Weights of a small transformer language model.
Size: 11 layers, width 384, 2 heads of 128, MLP 1152 squared ReLU, vocabulary 4096, 38.8M parameters.
Architecture: biases on query, key and value, shifted keys, gated attention, a smear gate, an embedding shortcut, learned residual scales, weighted sums over earlier layers.
Training: 688M tokens, 5674 steps.
Each number is 128 + 32 x the weight over its row's rms, rounded and kept within 0 to 255. Layers, rows and columns count from 0. Numbers have three digits each. The size before them is the row's rms in percent of the matrix's.

# layer 6 MLP down (transposed), 1152x384, rms 0.0331, rows 454-594, columns 288-335
107:156090180181128134130155075126103140175087142104148080133117129116118098127134141114151065136084148067145024137127199139132109122153086052121086
095:123126119176141100142148077074123170140107108147137145127147049142120112093194101148194114149133097174130145124094111077167055160106141105071071
100:127099140143173131137114183179135114091104110162123178171141116163182098153118171141175159141079120129117086129118143174138110107082101077165174
086:163116128162156140124143130150145119181100134106108091102174094139098123146118152165096116104102073158145128168115143112110219120182164086111152
103:116144140091089191162090120186125161133122145163125114134154124092145167127123035151133166130121110146130129097090150101145130142115066140089103
100:179131146082133097159139166095160131125124111164119128128116190068161158133111107082051104130097140137171202109099084151082162156107134095125125
084:148070179148100107087099128109174106138089120126120092114122134125159169214123112168119117089124128135199166157141131218110163156139094123163076
094:051134160141096129094127154143090122130130120183111096087139142161117133125058100149144170141127137160142144094104203117163109090146149247087090
098:127110205134134077093116169081155107160077142174130137110081180110106159129112130142140138151069168084140121131128068122135134147099105184119126
098:166135079145161138088141085142032173137129105155158153122111064089090151143133078113150130169148108155119135155107121157147124133181179075140141
085:145102158143101053037131117122100192147107117142116170108178163112183153113104143127162139107118173143185104065134094085090143076111129142104107
102:143161076144195133063110133138144128116141144080108104179118212093144112180125180157133128139134122122129151116113070086077121075089160120106132
103:128110098122077116121120165114139104180107120112102117126148112120241146119104118150121119103201099154124104132103098131117138171134130080111061
103:179142125112143119116133127071117152169165092083181111075037164145110112110132198158114105117136107108111155108143174150153084203138138070165106
099:126114147149093124087158145157074171096049068108124139079178121127139128165135126162121133140069150095116108128128102095132199132114142128114200
098:164131082173115164117165151110110101137186167098125127096166120148107088116053142107082135141106089185132125091176100100143135080086151104134081
106:119167123083130139075115140147165088121100088142095209147157104098126117095141157152142133115128107124139118134105152190098157081131107152123169
111:163095175134128107098132081140099161175129153094169150152180075128207111092126073187113139119166123187075122187172172084128162189105146101175174
091:130141143109161118120101058133121105156145162146099087185130153156173126120152098157125154201116118140137136130140101160124129171163198121114110
105:139130127117124118173131096113083129133116156072161125096162139171174005097158090110219148140110195148091107135110111088213165076112149156136122
096:160134149169182066120189116112107133162150079137092092176150139219143158134109119166078145149148091159125151168145129128124162152093121123136106
114:139139146163093140174115135151117148118093144150126159172129099115186082136132178147126131138194063135147093050125162164163106124133096103152159
103:133123067060133116108120162121139094111151105147150115130104132167094129090151149157139161114119153131179103140167111130115097156114087106147132
112:210159121080124078092102083122111086085107077158186073167129108175197153093113124110155101081176189090178131132093144087091133094163116104151148
108:133073145128200149093139118096147131109116101130155083081112171099136119128136077073133147110117125095144113057092125055136137144125179090136164
100:140134158158169090120134111169122105157149153093106152097154121112106136129085109139102112132151146158102109122177145150191124142183170050171199
100:124123068118197085127143184146065095138115108115043124115180122107102112115086160112145116149094188101142154143112174189170154154091132152150128
080:133105150147180163149159123160121164098101106163163052139153165151122098189083150139159105132125169072150130135157137115149129170160170076065136
105:147094181098189118128137159103097107174116161116110162105150115149118160045060095196108129117128141133178104121179082114171117118154071072123099
096:116096141154137095134085166152187101079165113136074114121209122143093109118064114070159052109130152154144119106071133105139161140116077072123102
101:137141127127158112149141124226124134105117059140132100170130131178086120123113099174099103088136146105112110153151083165124155140144130146126180
106:151096078140064140127131172050172177108131089144112090123074179138111157152134132113199170116107153152068104109110163138132108166099157129143146
115:125111039093140176118117121118129173130086104104128113156127146091162117121141126105059120179127095082156156157079129104148161166123120153109143
093:138155116130118156110084136128109121119128140120180112159145089112216125058128145137080183118125128128150128118128076113162145129114137093068197
103:123148133118097153164093222165135213089155116175105147172084127109100144079102152156168135107113172165141102140168147179102118129112155117134137
101:202089156112132094129117168142115087137097069143147130122134159087132139103178140168145084181159093146116071140147106055108173095158148122121102
092:128201107150107171114096155130138115098140105061117131126122052119134091101097157108169100153105114157135095151101168133092123096125128079123144
106:148124100106137199132149212189141120138102106143122133122129121197132149112134064119107121182142096158127135076143126167182070179170132097162164
100:083120108043090086131122140091150135188075149095142100139119168112133126128137099138123168123120129095133146087128199148153081101165167177143086
102:132169130104096143171148191193075084165141152124175079100147124150106173122123125048109086110128114158087091112103043136140177157174170152183135
086:167055113146111156140129141116139151129112168122099119204129178109124186174175132121148116137131168121114129182101050102068200136134144147110161
106:109080197163126085129161118109128155166097083151165142119121084125118157110129129121070119145114117147130061112171132110156121134097089177117166
090:177146084151122138100111146137117119092112137127164170123151165089149141110169107147102088125060100150157094131112117173100129174163124114165156
100:189095097128187172135124176103092165141050086179169095196132155074124091107025137144110174047128115119097080122111096095121143159089132177100093
091:117095179155230110114073122116139147121158147185117146110115195179125096126081152131128045127125164058180201128165120117137190148111102122152137
094:136103077111134130086087071142131174079163140079140101154166112157124101091144144091110127145110121190156176076097133084170116131172125131137152
110:137174145157097178142135127141150114086157156136174155150142158147103124131048180141095206184165159072141085170082115150059121108204110051149140
104:120147106123110135118150142147123166097155076105080118096121102077105108162198110150045121169174039190175156145136055110112147127144157102192138
091:170143140159159083088171184132063182111125176135094110120115128080110117133092136103114079131109141122099063099164119141096117109110116159130088
091:155089174132095120131131120175106142113113104110117126100128193142192153150103120205168161138122089094178145135136164135157112127193085152080132
101:160037191130123189119113101088188110124087063083129086145141132174122119192118099115143077115089140059129135028121130159146073132120160128139084
102:078091070106072106129161090145089175135061136126122144102141169109116156134203160097125090127149118084128149138094159112164150139155058163045109
096:145103159107129147083176150170141144166074120140193176142060135167122137096111183140136127179054129073195124094138155194139125154072097098134151
084:131155130193190110125155151164160080131104116096158106090118155088152156087143119142144133162139093145092160139109129176160178056147160167169096
094:130115104119165173149144129133169124125109094109062141094094160115122064116142125070048159103118149135200061137106179150076112120153139057114103
091:108148122093110139169130129193147068104122118160067148115142176141138111171085160127121133171109148128107101120205114150058148175144068152147132
104:172159131123175130140134162055194143103085079039121166090114109130132140145090112134140117187088140165144170116106183123137061153144156039106105
093:094173155100114156079107102130170173087148099105050104105126132122124117133077087161177044113121121071136100088182102082138128135118176134114129
085:165131101102103097189168117094162150146108058154093164130136056133133176140154159139075140103133153114176117116076188121145147057154148161133143
102:153150154150175139092125134136137181132076190166188110168142151122120169115088190193134128152099095122131071137152191155161111096109102092093091
098:141097091105188138173133130138174152107117074153105161141142108108140138116067111180094140176091132145056106129159121105170132143140106148127134
098:153134071191095123175150117141104143137172134118119168084092114134138146137117112165105097109087145106140097126139142088153183139151079137103128
098:150113101157179142134159077141182103126117186100139042079131143116084039151136161127127101157113073124102079109110181088123095124155172113162166
112:145077121104116129101114087158133112139113170130168067088137195152132123124037146176111188076219150092094148126151139139123169121138164076140146
088:112083133139106162140090148112101080143107161097088120065178145144102122178174151173148146092092139163143174104167148133160146067075137091209124
097:116099114122127209132131138125161142159118161122141140112129099178130133097142107120152138146146066120130127190134149096119128152077078069106078
100:148158133128116132112141127062115113135150118128110137107122110135088148117119151101121087119126149141103097104145142149157120181090129058154164
110:078147169153121130100143100129065114141135151174130177114125134171119139105079145102115136104123104110037117148170081089077159186167111097167107
104:063138057075142160097137164111113111139164152064109146131136169119159068100114121075168119143144173104104174126123177152137147179196138149163156
095:125137147155120127122104157115087117168132118101102122140134146154181132089109153099107105089172112135101128087172120090082119140094103211101067
089:138069091154139125192077107135114120109168100172078102150109117165150133058204098112163112124133146146104148141121122117123162095108178118107103
092:145136097084107067162100099086139084140099083085087118093098176089102118113118153134142123186164094166074119142064167091087119124050111160137138
084:122083136128129081137178152196131183128203153059118119053100136183162140101077132122080130117104202095166172090075084131072158129146088080067139
095:136105160186155166136147116150113138149177130058113095090154107115146115104165152116129110086128112092113144081091155129182176151144168178109098
096:138178107145101148120139116176161173128135098144081148172097135176204142122087118119132129130127166144179079099094115163113150023139181182107069
104:163131195085202094157128104162135103139104149157127124089151094155157126131129142128154170136140110183102101121127104112162124164158168178096192
112:183129048142093161097127144130222119136121117146125157153161163146132107116127097134167117155158176133096118100166118106091093132129093117168128
075:143149165111099110129129131145205163170168154086100089155149132069125071183158168064115119135087121081116142054164123158158083148207110151153119
102:091092104105078105114128075173171122116102142102142109154106098098163167161065137127040120103164173102173159186131175126111109107153160114106137
099:125113097123096114122143120166162139135127168139144134107180139136153100103116084098112106088068095108134142124167141150094144070149042083151154
108:105173157153145091169135101076139121100099135116099060129128237109126116127107231111095088090066115144127134135124100114188115081167071186126090
071:136161134137154199160113176085128115103117112173079139109096115195135150132137107045167135097156138120130154096061144142160113115165107146136179
099:132114076109127094208105113124122100164092129168118127122138099116172177122124161102147124153135134128113098132121105110145097080129079123084123
096:132103214120121116156129109105205077171116119154068039132142151176137052144133130162077110092119120177098121119122139102108129133092162147133149
098:191133130073169085069137081148145111149140120122102159166114171075119136128093142139145123109097121138142096168093095083189151117112080174147152
103:153108163111105106151135115167113186135181096162134106146113161127168144156183158091143134094107119098150108128088122085132113081156198104180150
101:116165090126095110097136114079132180067148168072147120129141238136095058091119113079145125109174026107165204108199130127099100154133070106140146
091:186063137150062207174099131170109134118129129139152119166159158066118141160081157122118150164190122167146116087089171128134199129148081162059149
107:141186139140073136157137093145166144152072216089125097146185158132115118123105131096126130121149098089194099114099166164166151133170144126107205
085:088136124096063125156174102177120092170156108100093060130098112107093185169139158146103127105115073094126161116148117197113114130123105141185137
107:119102114128057066127172096116115137132088166134103144085134075100120111089081125118096099163100059113069168125101134126144116158123122114125147
094:123116143055122170142124131084124093111126158107112075146168141090109079208157099125167118122074130116170136104075090131155104118155107154096142
096:123113138106084120095097121136207123108164113148160127150190092165125135129131106120117137110147090153093127129136136127107097094113134115129117
101:150139072173167073096158133130127108081175044172166169140138133134140159151110169116110186105175146129155086115118148112133126115149112123126157
097:082124169170147161189147145203144154146167105159127038167126141085102115157192150122139113132125131080116092102206110163070131144183127148161106
100:131114155173206138135124104134124133139141129154148157072132125097115118173108138133103111061146092156111108115114155124112157192185106099145153
095:129161078187074171176136112115141103139159180163088145125164144112139136150153137104144092102098064057084097132086179118110166087094128127157131
095:160139092087139153200115145167101156195101115227081116119128090131089079121112179139188183167082093094070099139107103093113151134154123105072179
085:110162107132160127142106105176093112082159107139207166148122093145110169118121107109113130079163154152103161191161125149103110153140119087154105
089:143124111117102065118090114101144165146153095181094163091143111088162160189114184160112139144151137160131164114157136123172067088127128096128186
093:126111145173087109119111112143118188108130078156104176181104166167134160100114121126157086113101164140119132095156169116147152113171129116122099
097:104138141140099078153173110128131162081090148162109064131153097139158172114181117103129141140075182110111148131159129101088165153122195160092201
091:098112104165135162170085150146174127090110142184152121130120040113130186169156174156071104119193152123105066121179107109154113171160085118200079
102:087095121104136136077094132065138113100136136148102131141111128092125091115102098112053105140144168141085167086066069124140136089064109126139128
120:119094137105105107137128104071167130162203104077064141174129057137155137110123131130131135168162135163119072134125125145122139113140173080128064
097:105129127164192096130151146142128165115077153118056129107151162128075164160093110101168109110128142144157142115121132112119163135153151165087156
096:126155121168098141118158110146124130099113155060086186171129073071074169156130183086104148126164183157172144113107130075103082102164220166145106
113:109082156194103159072135136134132079137108114186151165117083084175133210107091109110128075137188111148106164135079114131076109120105133078102131
102:120150183116162106100162209118110121107141117127100152128155140098141089135171146128157150161116091135184113137112075038178172146118088152190132
105:158102121105075125102170108098097184109125101169103151120176173133118191174131096184128081144169140105110079153142162143158116162111106052206122
104:101133113119178179128102096144109094084146195209179134125122147156144055148140185103118052126119155157112110133183126162106173154145076181194144
094:126122159144116107131101116186149120158109049124122144162126123214157088117142131203097098108127121141111121123135194132096129165178107093123103
112:141145115100134116139140178140149080092119129055088159144104171084129160132137192156122104132069074171141122161134099157110145145094108131125105
082:123131125115105125103127109137145107117122114113154125076103045085134128168121154106122154173146194085154171197131130127096107170150151160118155
108:163108108145114157151173207101070101137139121110150137174226137133138130117145117189162093119120132095096142143124131124125097135067144149189160
089:125146143168185095152134090131131136118164113098117129155094146219162127082132170128129119155179176158051140109175121120152089087090092135174125
109:129099188079125127137113133130144146107145160094126158106107152081061111110061184087142142144126077095137155160104070108073114118115204157113146
094:139167123149134150126177152125145095142059164057095117128137109111120158112132153083124158112102122137189166099127107138168127122149112144204153
102:161116093101115077161130116139085154159161112137219189160131139064157078141124105133108115077122154159092120099147153133189151134143121047153119
096:098139167152090124108067155067077104125175152115142160111118148150086101145070085129117159156173104125138091089123166129125105135172125108090211
097:150119131115171103140185140146146181167107078141100105125171127121153130155149124115095097154168181116133143133203128121054112098078159097126036
108:075161121146139132135124152083107176132112146112163136112123191113175116158163131091153137167098104122118086115081136162122142146042139123138132
091:161132119102127166104128156144154083075103155093084146139098146087152094155104177074143160160102093141130113137106089183165131108204151076093093
077:119140111131089117077126078139184124190134169100107066079172122132155156141139111043070140156138086169129158136142126127110110123128113146138185
107:117140116079154105123087189153122142159161076111171166117171167156138141233157124136158155160146156157089156152097146174192129145137164190141116
099:154154141129151100196120132146182213153116136161055161132118101118150183120143155126129145119093078105127118112155142167067130195137190098119138
088:104134083243121139138139132123090064165125172091080113167083166184108113104115126129072135162094119150131077124148078117136033210128166079141189
092:125199126091121073160151125112157127065079162088121139151138128096140081180112122156120082129131137116096163149138096110167114105153136149047180
095:135182145098156156066088142110197161128112066115113135084080133107176124161135098092115079121099165127178128139078110123123156153190075113150129
106:144142103050125126109148086157081101162111172194080069147094151139073182113097121107185094185125114147147120125093139067142170141059180170088133
103:131096152103111143154165169167054154092157133092152135107117169107126118071114190187150083157152082165132165116172060164108142165175115076160126
104:119100198131126163165091125125118143136045147083067129165160150118164152151108142150152128121172115129115164083096140135115135059145161129150099
101:086128123087032069108115128126099082113161122111227126182085143142157096103082154134089133173117127141165156076204139132095129101109204194111158
096:080087153120106159120100169120177143192148114132153097135119122143144103153122133098170160065126151108129222115141177095099100148142123103179118
104:099151101110130133132166064100109099158088132123110111119112127134154108147108146045165094111176125147166125106099121128120140138088118196196152
099:174043092123167187125137112113134094151166108131122123091114127127130118093102110142129120163095130165140136193106117109116168177137096134179118
086:050101151123118070147089109128098127119116138121134091102051167148088118157135100129109143111136154161117140121139135152118133153128132163165082
106:118089085064139087113157127103122143134102140200116117117131184133115181194152170053138146074082134127129195080117134084128116136161098129127108
094:163103172163142114146154191102097137105101062193139108108210121138127164131099095152105147101152165173162146149146173126177163172146154128163169
095:121097161213186105138170146103117122116141169123101136180138105111118194079075096120124091169084103130154160133141127144116109178132115063071099
091:093130154119141067090179147143066156096088111119094157108159081115088105097127126126138137121119138131109146172178106121090124120025154127129113
# layer 6 MLP up, 1152x384, rms 0.0571, rows 455-595, columns 288-335
099:129136096091105195174121146154111161070137116133116138104083134160104071153160156094090160194154098127105148080160163119151123142113159113109161
106:130110170162135123138061132155134108150110124125092100099130150138178134144120109166151151144093119127137121160114195182178107076156124150121083
095:179135156196156160156129119112156136168167122068064076125114157078083157108172079091119098151095137158120134110140105122129095162127115141099181
104:190123179174147171108149128029192130135149132160098165110125157065126136086138122081155104119112164111104131072171153111105134153084100156077165
098:176117154075145174123121099094115115086145163133124110147111127107184175104102155154111109131138165083141168125173155151093107145172202087130117
085:185167191103170066104087225110100151125104140123125130169159129118176121131131106113068135083156134107108132099113146155154066151126162168131139
095:154101145169072112103128091070103162158128102078147118136136138141172165103107130109116136149161126157121126142093139123130134120139139100138094
091:075091187075140053096143217101088115162169129087116115142100152113086121133099088122157107137112122065144128162150175139116114125099133111123137
104:112164195116107131145191111134124132151087104142126170141097117143097130164120129183147136162181084162102112127149129120123122178104111102144088
100:138092179084129124179096160160163139085115158173100100133149127164093084115138113107137102164104132158113125115198161108110110122160158139155162
106:167148081124100139112132175065097090127094180180181173114098111104091043101137158107111201160165120108127057095129133079145138147131118121117148
097:128117120134157119168074105113180095124165079147089140127144095136163116116127152143075138084125092113151084107188130112137115120081082112163177
100:185131126063077157152135110118106133138125142174178125171193070143169167150107096076101159170144131139128126166174110097084149100106071161133113
105:098165166148108107147110133159145154113066108094073208132117152158131125135112103107093160101149092144163136144142168114123068140119080111128113
102:134122089169158083152121130137136111132135105133117116130146122208095068134155103132123140089168105139156116178184126095144092151016127107142086
106:063183145104140125123102147113122064134205158145076142192133124167126103100137134167109129138168153148114095161161154129091136101133187191095109
111:116217159074177104133129098129108148125076076154143119147123109126128142156093166090175072140141134134117134117099155068127150076149115071157198
091:133134158153149123123099152135166113167142095096123162141099131153164057116122000080109139118188117129129149149069173147134116099132108169184159
101:155112131084124135146114127142110130120112171070074175157105141125084162131163113118116126127131080103132075094175153121111110137195157147080152
096:111108129162102167151135148143160044151124120107140102186115080141169121185144138150083140139120123109090130136084070120137135091146145156202127
108:096119099133109075062138152172177105148111147097103125199161126109095104148086152158107097074163127170183135172169172096168162139147117119165166
110:106099169135081115150102021165083137104124103152180122119118143108116134209100151168099153120159170086110065132138118152132105158120117121035073
110:168111112151084108096143068061152118120126130181157109136176058161149163132152197174143124102090075161086079127114136047125112094126119095122097
106:155085122122149141166104177137127132169087108094107146124099093138135166164195115070138092124133144184112101130152121131137160148168078129124117
099:152143124172133126067107144162161126160143126058133186131091140115097140109091125139158168121150134121160109121166169133154154165193145141119176
102:175124155126122098153089114127087076118177163143108108105138134098135137158090185105147071153169088159085172134108128153141088147078107162082121
089:136118089201100149065133127157100086117097170149113134129155139094134142118139163094184134105117109111096182051121188112137110148120127154136145
104:158123174152184115154070142107141078173126098123111197114140202129086116084166112149090129113106180132105108124195126072111182111115094120156107
096:115138120156097166114124135078110122161120082132141081145140126162128112176146148147091133108087105094088117094126107176125100146179118137141197
101:166119102129107146105132096110118140167063134114104107116123143154122125109096145108105087131161160145132112149155062168209094112160147132172144
101:152097123182139080131086157154062093104163118118106152104043112131157119153140061133142139040107141112128093147112121129125133170158149099170158
118:148146073162168098163170110080093132096100158140217093167132136148139129136129152133088072065141152110152121126114088102127173129128076119144115
095:171122100128059183073124101104166114152104181131102123094141099061134158102127090165153111084106160088177151127163111101115113179123142134203144
100:084118103149095101094117138165144121116129074143136121115102104031168105095159105111098143114161130099133152054157125064128133147111157178144150
098:183165132055191168157130084093138147125158201150102144155137102121152165113132080083082146134176102116073119128147135086113163119093120170158155
097:142125152121117141098084164148146144177156133158070137140132135157159165129194140159098122177163158076141068104165136136170110111138098161125113
105:161122105166178106149088090128121126080073112108105124141076132146092133123138073132114113100123144112136151148116139165139122135064141208156184
111:134117133129094125089135145107144135100137154130132151108084131133109128168163163187068192184152103096120134143151120138100171156157099108058158
097:168116218158143092121155112118120169182100100078092059135052115121137127092117112144082153143101161207116093116153122117096113136112143169138175
106:193255121165161127139150096125160062144082136056183097143150156146142127164163154086112089116140151136161114112126123138109127136142149074147090
108:126123194105138118108096149130172126124133112115164088194096089145180138089125123111176078192138170152128105108154126116153088138125133142152108
099:108092115157114117121082086110126115132079129134110114126133130164139130101106105124100099081169109125108107128141133153147119149105076096092139
103:139136136122127170101118086081126156147135137141108155147147163112168112050125080162096115090100139157161103129123140085142177185125159138127171
096:107050095112103135118110160140153069120132124149173169167119148080089122108181127141092150076151141121153083118125180147099082108097180103145141
100:108071121145114087133102157095133124138102173161134110157168167115175120121095142160166112105081088166146108114136136128107112107113098178164144
102:163125125114145138073155123109096153112088119129109153120152096117156123121130103071088161148153158100121134094120101185145126151106125114118155
097:048084150110120179116094131056152122147144098126112165141132117125104117122172124087116163097114134118177138169153132132113110136128129134139146
087:096201098085169176147100125128114114141159186097115151141068145135171164143168173143091095132118165119105138130075131054119150135096127165091172
090:112087122106134075150136141137130149168095156147131159145135125129110150125106118197131084180122103153142087207107088085153136133108106196181166
097:131167141134163147090157157098093122124163115155136064136086168131125116107110119104135136154139172109124133084073153135125123049148116204180247
101:125141079147108154075142113161099142138110088099142079121097154174138128079115160143151134095096089097120119103109121128153173132181097165126150
097:130150111117089184050155161130141132119095202153136087079107159051076149113136139095132094088123148066132124113130160116127105030087117131141112
096:151153105194216172092131110148133139149116090147110177119140058130129104076135156178106142133146196219134126119111090129118103173136142108186140
094:176144125175075108125111084135086045117072147123127147063163064120109141133110120129122087138122127136149100130141128135121196168144091178160122
091:110147157147131068136123156142126145125161160081094127093141081097126115127103140095116141157136092108121144120120091070131132069114151117132072
098:121179141081177207112121134161101151080132101134113068100174110149124116120153093188105153126088162127151101161119113124155154145093161102130092
097:133131157146115147108095132150154156093143121099101137165158126188142158129093103144096162074174103143151131071147136092107139087126150131176129
089:062138105106136154170132126124123062189073144164068141111127128141134138134113141128066114132120163158089091149106129115128101157137107036146123
108:091078127157163128091109142110127156169134168065143117148146151120138123159156126143187164161103114084120137109092184120119097150165091135142176
100:078114075117103126105129050177123119073164143124112090128153181128154107098145080069125082150198198171085192183118063101157169084080100135151151
097:175120136104118102127191060129144130134128190185098107152151156136116103141168139160138087100060078072104145115115117116153153055054140102101128
103:184146111163139123046149098135140118140081100141131134179120132143120148126126106102069100136139140173100110102117145078114114023114079167128180
114:098129138148143149078101139146157154160098119117128133127112094095124122095142205111099144112166134064080134121147135134147178076136100137190090
085:080160157108111216137142124149165128176100127110133094149139115145147156147163120142123108132125103131130163116110082125148103056131107107163128
093:109113166123158114132111156128158121115102152122151082117193124119113119124092136129145140123127130096087137126136185176183139083118150138150191
100:103157148155108108123120093126108173121044169093142181111107149140145092123121098123174166123127091124069137127140150140095109121114156147077108
108:141138123151097150120120137114096082140146096076140157120190107136168113102116138149135158125152123116130156110139116156180128101137119151150112
104:176087130110138147078165132112141077091165150109126122127080083121159132103139157115122088169083172130119093137117075139149151135109148170050153
094:117148150066107180127098096062106126087153158147127095194115096087166067149173166124151096110156089138100134184085085165129112123131166149136122
086:134143140087116153067145119155109128055096202139140168172113132091108147123130044158170188103095118081143134129187150099144165164108071157162128
093:116195133159136057161094122129087119153135143060131100164110125110101156090138097114082141099117126141165093190109111121137143114175116126137115
091:168105165135053143113144099130081129133125170142113152112062144092082144087063127119091168130111129076077176125141116150124070116108157125128104
095:132128101125131135141077154160148114122088116162106109120165159130181053118166122131091154133093084115150147152133136089130114127130106163150127
100:120177103066144134117134096180163106148149120096144089134100119042121192111167097116147064157122140137194099110129098155093136064167110111119069
103:128109104096103195114161118124164127095098172095109102106058136148116154173092152162176102121130192126103111099102117086165160059141139100108093
107:143178096152162161118153151129181090092125152122167148101160174178185101104087117144158125158130200113071101144121106129153119165120102147091146
084:124145134129147106141106134164113128112149134114153109200177145090092174195103183112097157113152108071162120160141159125074108170137154179188114
097:114169099144148136106111124137119128145173097139140119160116112152094098135180147156126117096090107205126150148104119113134179105142182132141151
100:148102131085111144117154127152204128162142121106134128154117110131175154206076109180142176109180131143100142092142131120084145133178108089129153
108:121136138134081138147110095006149121164116064042200177156130135098066095113090147131152108128149135061160067144119124030176066056137145122139105
085:051133173110091187132053095124158133118122123091125133067141099105118155004158168109104186130099130121108149124120107141154108108135161123123197
102:059145153131093103131092161113082080088134118120109121113155144134160153116116137154112095160096131131094071176104163150083182146118166139106164
096:094100136096128178187085091154109106144175137161149146135145113113074108103152092165109163099130098160090148164129135037196144106158158094179073
102:098176166160064135188161137147121180150133121091195160140128155117165184160113122148112140127066067154162107136184086134135119128153118132123129
095:142136088107166105130138196121114169163100081130133171149132127137152098104159139089149145169153064190115128152189155180132106092089159097106159
096:066178117085162135109146163119101151155145097104169156105096182135131146102153149108173103122144108163161103138134082093108066157085084129183126
095:199157137114079126155079150132123099066157155108080131116144093159147087105162124172094115134097120138132124179084167124096111122164052156145139
108:159123158070138119098117094168143162166098146095143111175115166119113146185117137135101164185148100125121121096123131112142121107208179179108130
093:223142148120147133141102187144102109106160152178134133145141126150146146106198157122150109149112151147081121109098124157104086144102195184157096
100:102112142128082081107104092158169152146153157165067115129147166180077154180173142172153100158124119080118158140162114113121134116170090098149187
095:126130157119103135101146171080166122187102054122103104137138050082135104103106120102092152182141163143122070136154065137110171109113131107163168
096:163101094119163124105131137088123132125169152085130114132188074145065096126131108158095149145161148152071117099120144113160106104094138172131144
101:117096126173112175117163137146107159132164087136130169104115122147130135160111159132116126185141173124184123136109082121124074123108108097086166
098:162130152108122146132147217096136126128164147087112134170064130166079089120115126121139139160154073145119133118122132170140202144125141085119124
101:088065140161143146119129139063132086108135108169186107098125070115128158128112138135107125116128104151173112095154112117158179103125158142143161
093:140205140109128108132149147101108161119148135107117137136166038113040131099139084124096122160129084121103079133155129131158085109143177129114136
098:114163141139076139160159076149133098188150104145130123072107121070162157095105114148103121092122144159116159091081163102101124143117145159121178
085:074140148130179153156125071099116173154172203086087076131079150144183087158162089101132136148139145093165119105134171060136112164152127117144128
093:224161199087145131157127152147135155118144147100107172100129166134132039054125164151151069122107150121192192092084126088097174137123111118102151
096:128169070104120165055105092202139123124150118151129141099102133157071124116175132130093122131136107129167140172112138169131123072136158139141142
102:160131165130173092174128095114081088164133137118094092131090143099192167122189132110124135116166150086080102131164073132231148121195110221145123
086:150130178109095076160158133073113143153059141169123136128132130128171119151106120091165129190146110091129122136204123152077143137054099105143196
094:105118121072111079082131106118152081118115090121115135097101131128093109155143109116098134123148131172148148179153141124108143095086154132175162
109:101182086088084159087143118124136121135167105130108166187143118129094122117165112188139159149136072123118122186147087067163114154100147138152116
111:128147124145099076153082141103129106178133098137212120101115114123092085151141108144158073146161174136143162086141093092118110142146077127160239
091:133123139119149111161139128136191151134153128125068093129054102172154152114135149132144082122161129126132162148149178098135194103178107151149156
111:135124124083131173123087162147123103060120101135147155112176120135153112104129121132124097095162105099161130112170135144160174073120038166115171
096:151140132110098147096168083069117135157122122055099147108135105150156146168123132186120117147163128102127199088114155107165169145085170108153096
103:151164164167097080124089116119109090140145106160106183137112118120085123106120172151092145147133100135121089103132130140148146166144112196182141
092:148161145128108133106175105134112116160102102175140111132120087126149151134150077172138160123103126168147142105168200096148113113158123123129179
095:143083163151160184157125150096078113128139169140152077106142116086120131145134187131125053125103112090097122165148145153149119158106091105145109
113:134155184130131105088169140138044180136111120119115166154117161088164171106163160171076116156111110129142081086178043069145151098065135110082138
089:117134124105144164148147070135147027118138127088130132186132111106184099157079143116078107156114064168156135101099155088124082122144168106150125
096:151118069137135092093177165144120130081065136049101154146123148131148150114146124129151115156113161097137079124109103101103140111161054106163113
094:054156097128166121143035093122117149122131183169108144150153146100097099135081138134122052140165160138163132103107117111156177119086151154130211
105:118130132153158196160087123127064124147190084122210168140129104155117107167094160163077096152129146149078075131077103123224084134054099105093130
101:138162078114164108111122134145123080122115119105156140140053152135118136132104148132119159136147158176066100194161160077105171157039147141104145
101:125098181027103108154124165112121154130118133125166200197145144130143147152203122086111067137121114166144049128145092127120098107157157190110117
096:127112122163126154171133084121116139085114102134182113082131084107099147106148117156157082125105099085126145136171122112113078139123115118092144
096:108054122072130136133066086122130159178144154168146136124161138127110163095125145146125076096137113079144138153220151171138099152139142089088119
100:085088091162132119062130138104118136120101062173109195122140116175104160152126123141127164130105177108128136092144173094195112166071107168128200
096:111086089120149131069107119107103156160106121122120070127171138137104185111112091164083137149150131104148081106126072042101188064184157249130157
079:115108147174181117127092124148086130080107089202132127141156120140163152107085114174228064126181122126168137140078152111143155097095119104079101
104:136069224119159151078122124140167150179111161142173121082122167134123112176180162104075120095142148101113043148138159157144162114106125152187121
093:086128143118110047131127122112162114161177113133106089092123112092130132117152153150146108143114151125136165194133088149106129138141154123136152
090:091161158146097166130139097069131146091147154122138136099096090099124186175158178119165131106109153066116134096100193130133113132101135128117140
098:197146188108132126147063055134181172122097147138205152120126087177100147104139164093124127151129083094149113104168133128143141127086113122095116
093:183170098106139173088163114131170158067123146139125153113104085150185157086018125121124129108195127132117052129159126143198133121191161158114077
113:164188085185151140143129151081133122097112094129164100151138077115131068079094125153132115110084140144076101187105140136182148082103117158112113
107:155109177111072122124131128138112149097180131121130141126124155134082161156127156115106178193170104139119129159145118182153187113152122115156066
098:149121083115169177123179146120111146082107144156129126082118140149099103196112089189096123099155129115147138110196113118239104157093138116146117
101:146137115161143092109115103130150185138120121091152195097132113156121161153135112177110089132140156164090166107149164152124101142159126134139111
094:195151096079121116177118167130124124103135133140147113131071126126166139135120191174132129101126121140148071187197165122098124138119108105131126
103:145119155158125142146104071106075079141152122039132127091123167108144126140101147071093156110101135062136096132096163106131119123078132133123174
102:117186102069168149107184173123098158117150072126177186159084098144110178106070107123111146185161096108141122117079098160124129121131180143160123
083:201136144163102073118136153151143099144185160125159159152134137162146111065147091167152114138135158141128170172133094114149190059114129113155072
104:083110111117117173094067119133128105146139138066115142075140147160135172117149165084094177165143139142126112134136086153101178104135069165199092
081:117123155147137127163224107171108128063105127122119129080107136164144097168163093102149117081131034124117148178163120156142126090129081153129147
097:146213091179169101108146110141116107151115127108116125145156133155119153113182090162064078122223114114163145131162068126097092020178183108085132
096:132130146116060119165119157120048081152071142145160182146108101182130109131117094073084155093193096129124073133147145133086146100125117124143149
108:133130161172067168209165129159127173124128182140173116135151124105120146102167111137078118087156167171151164093133151122121146128107127139127082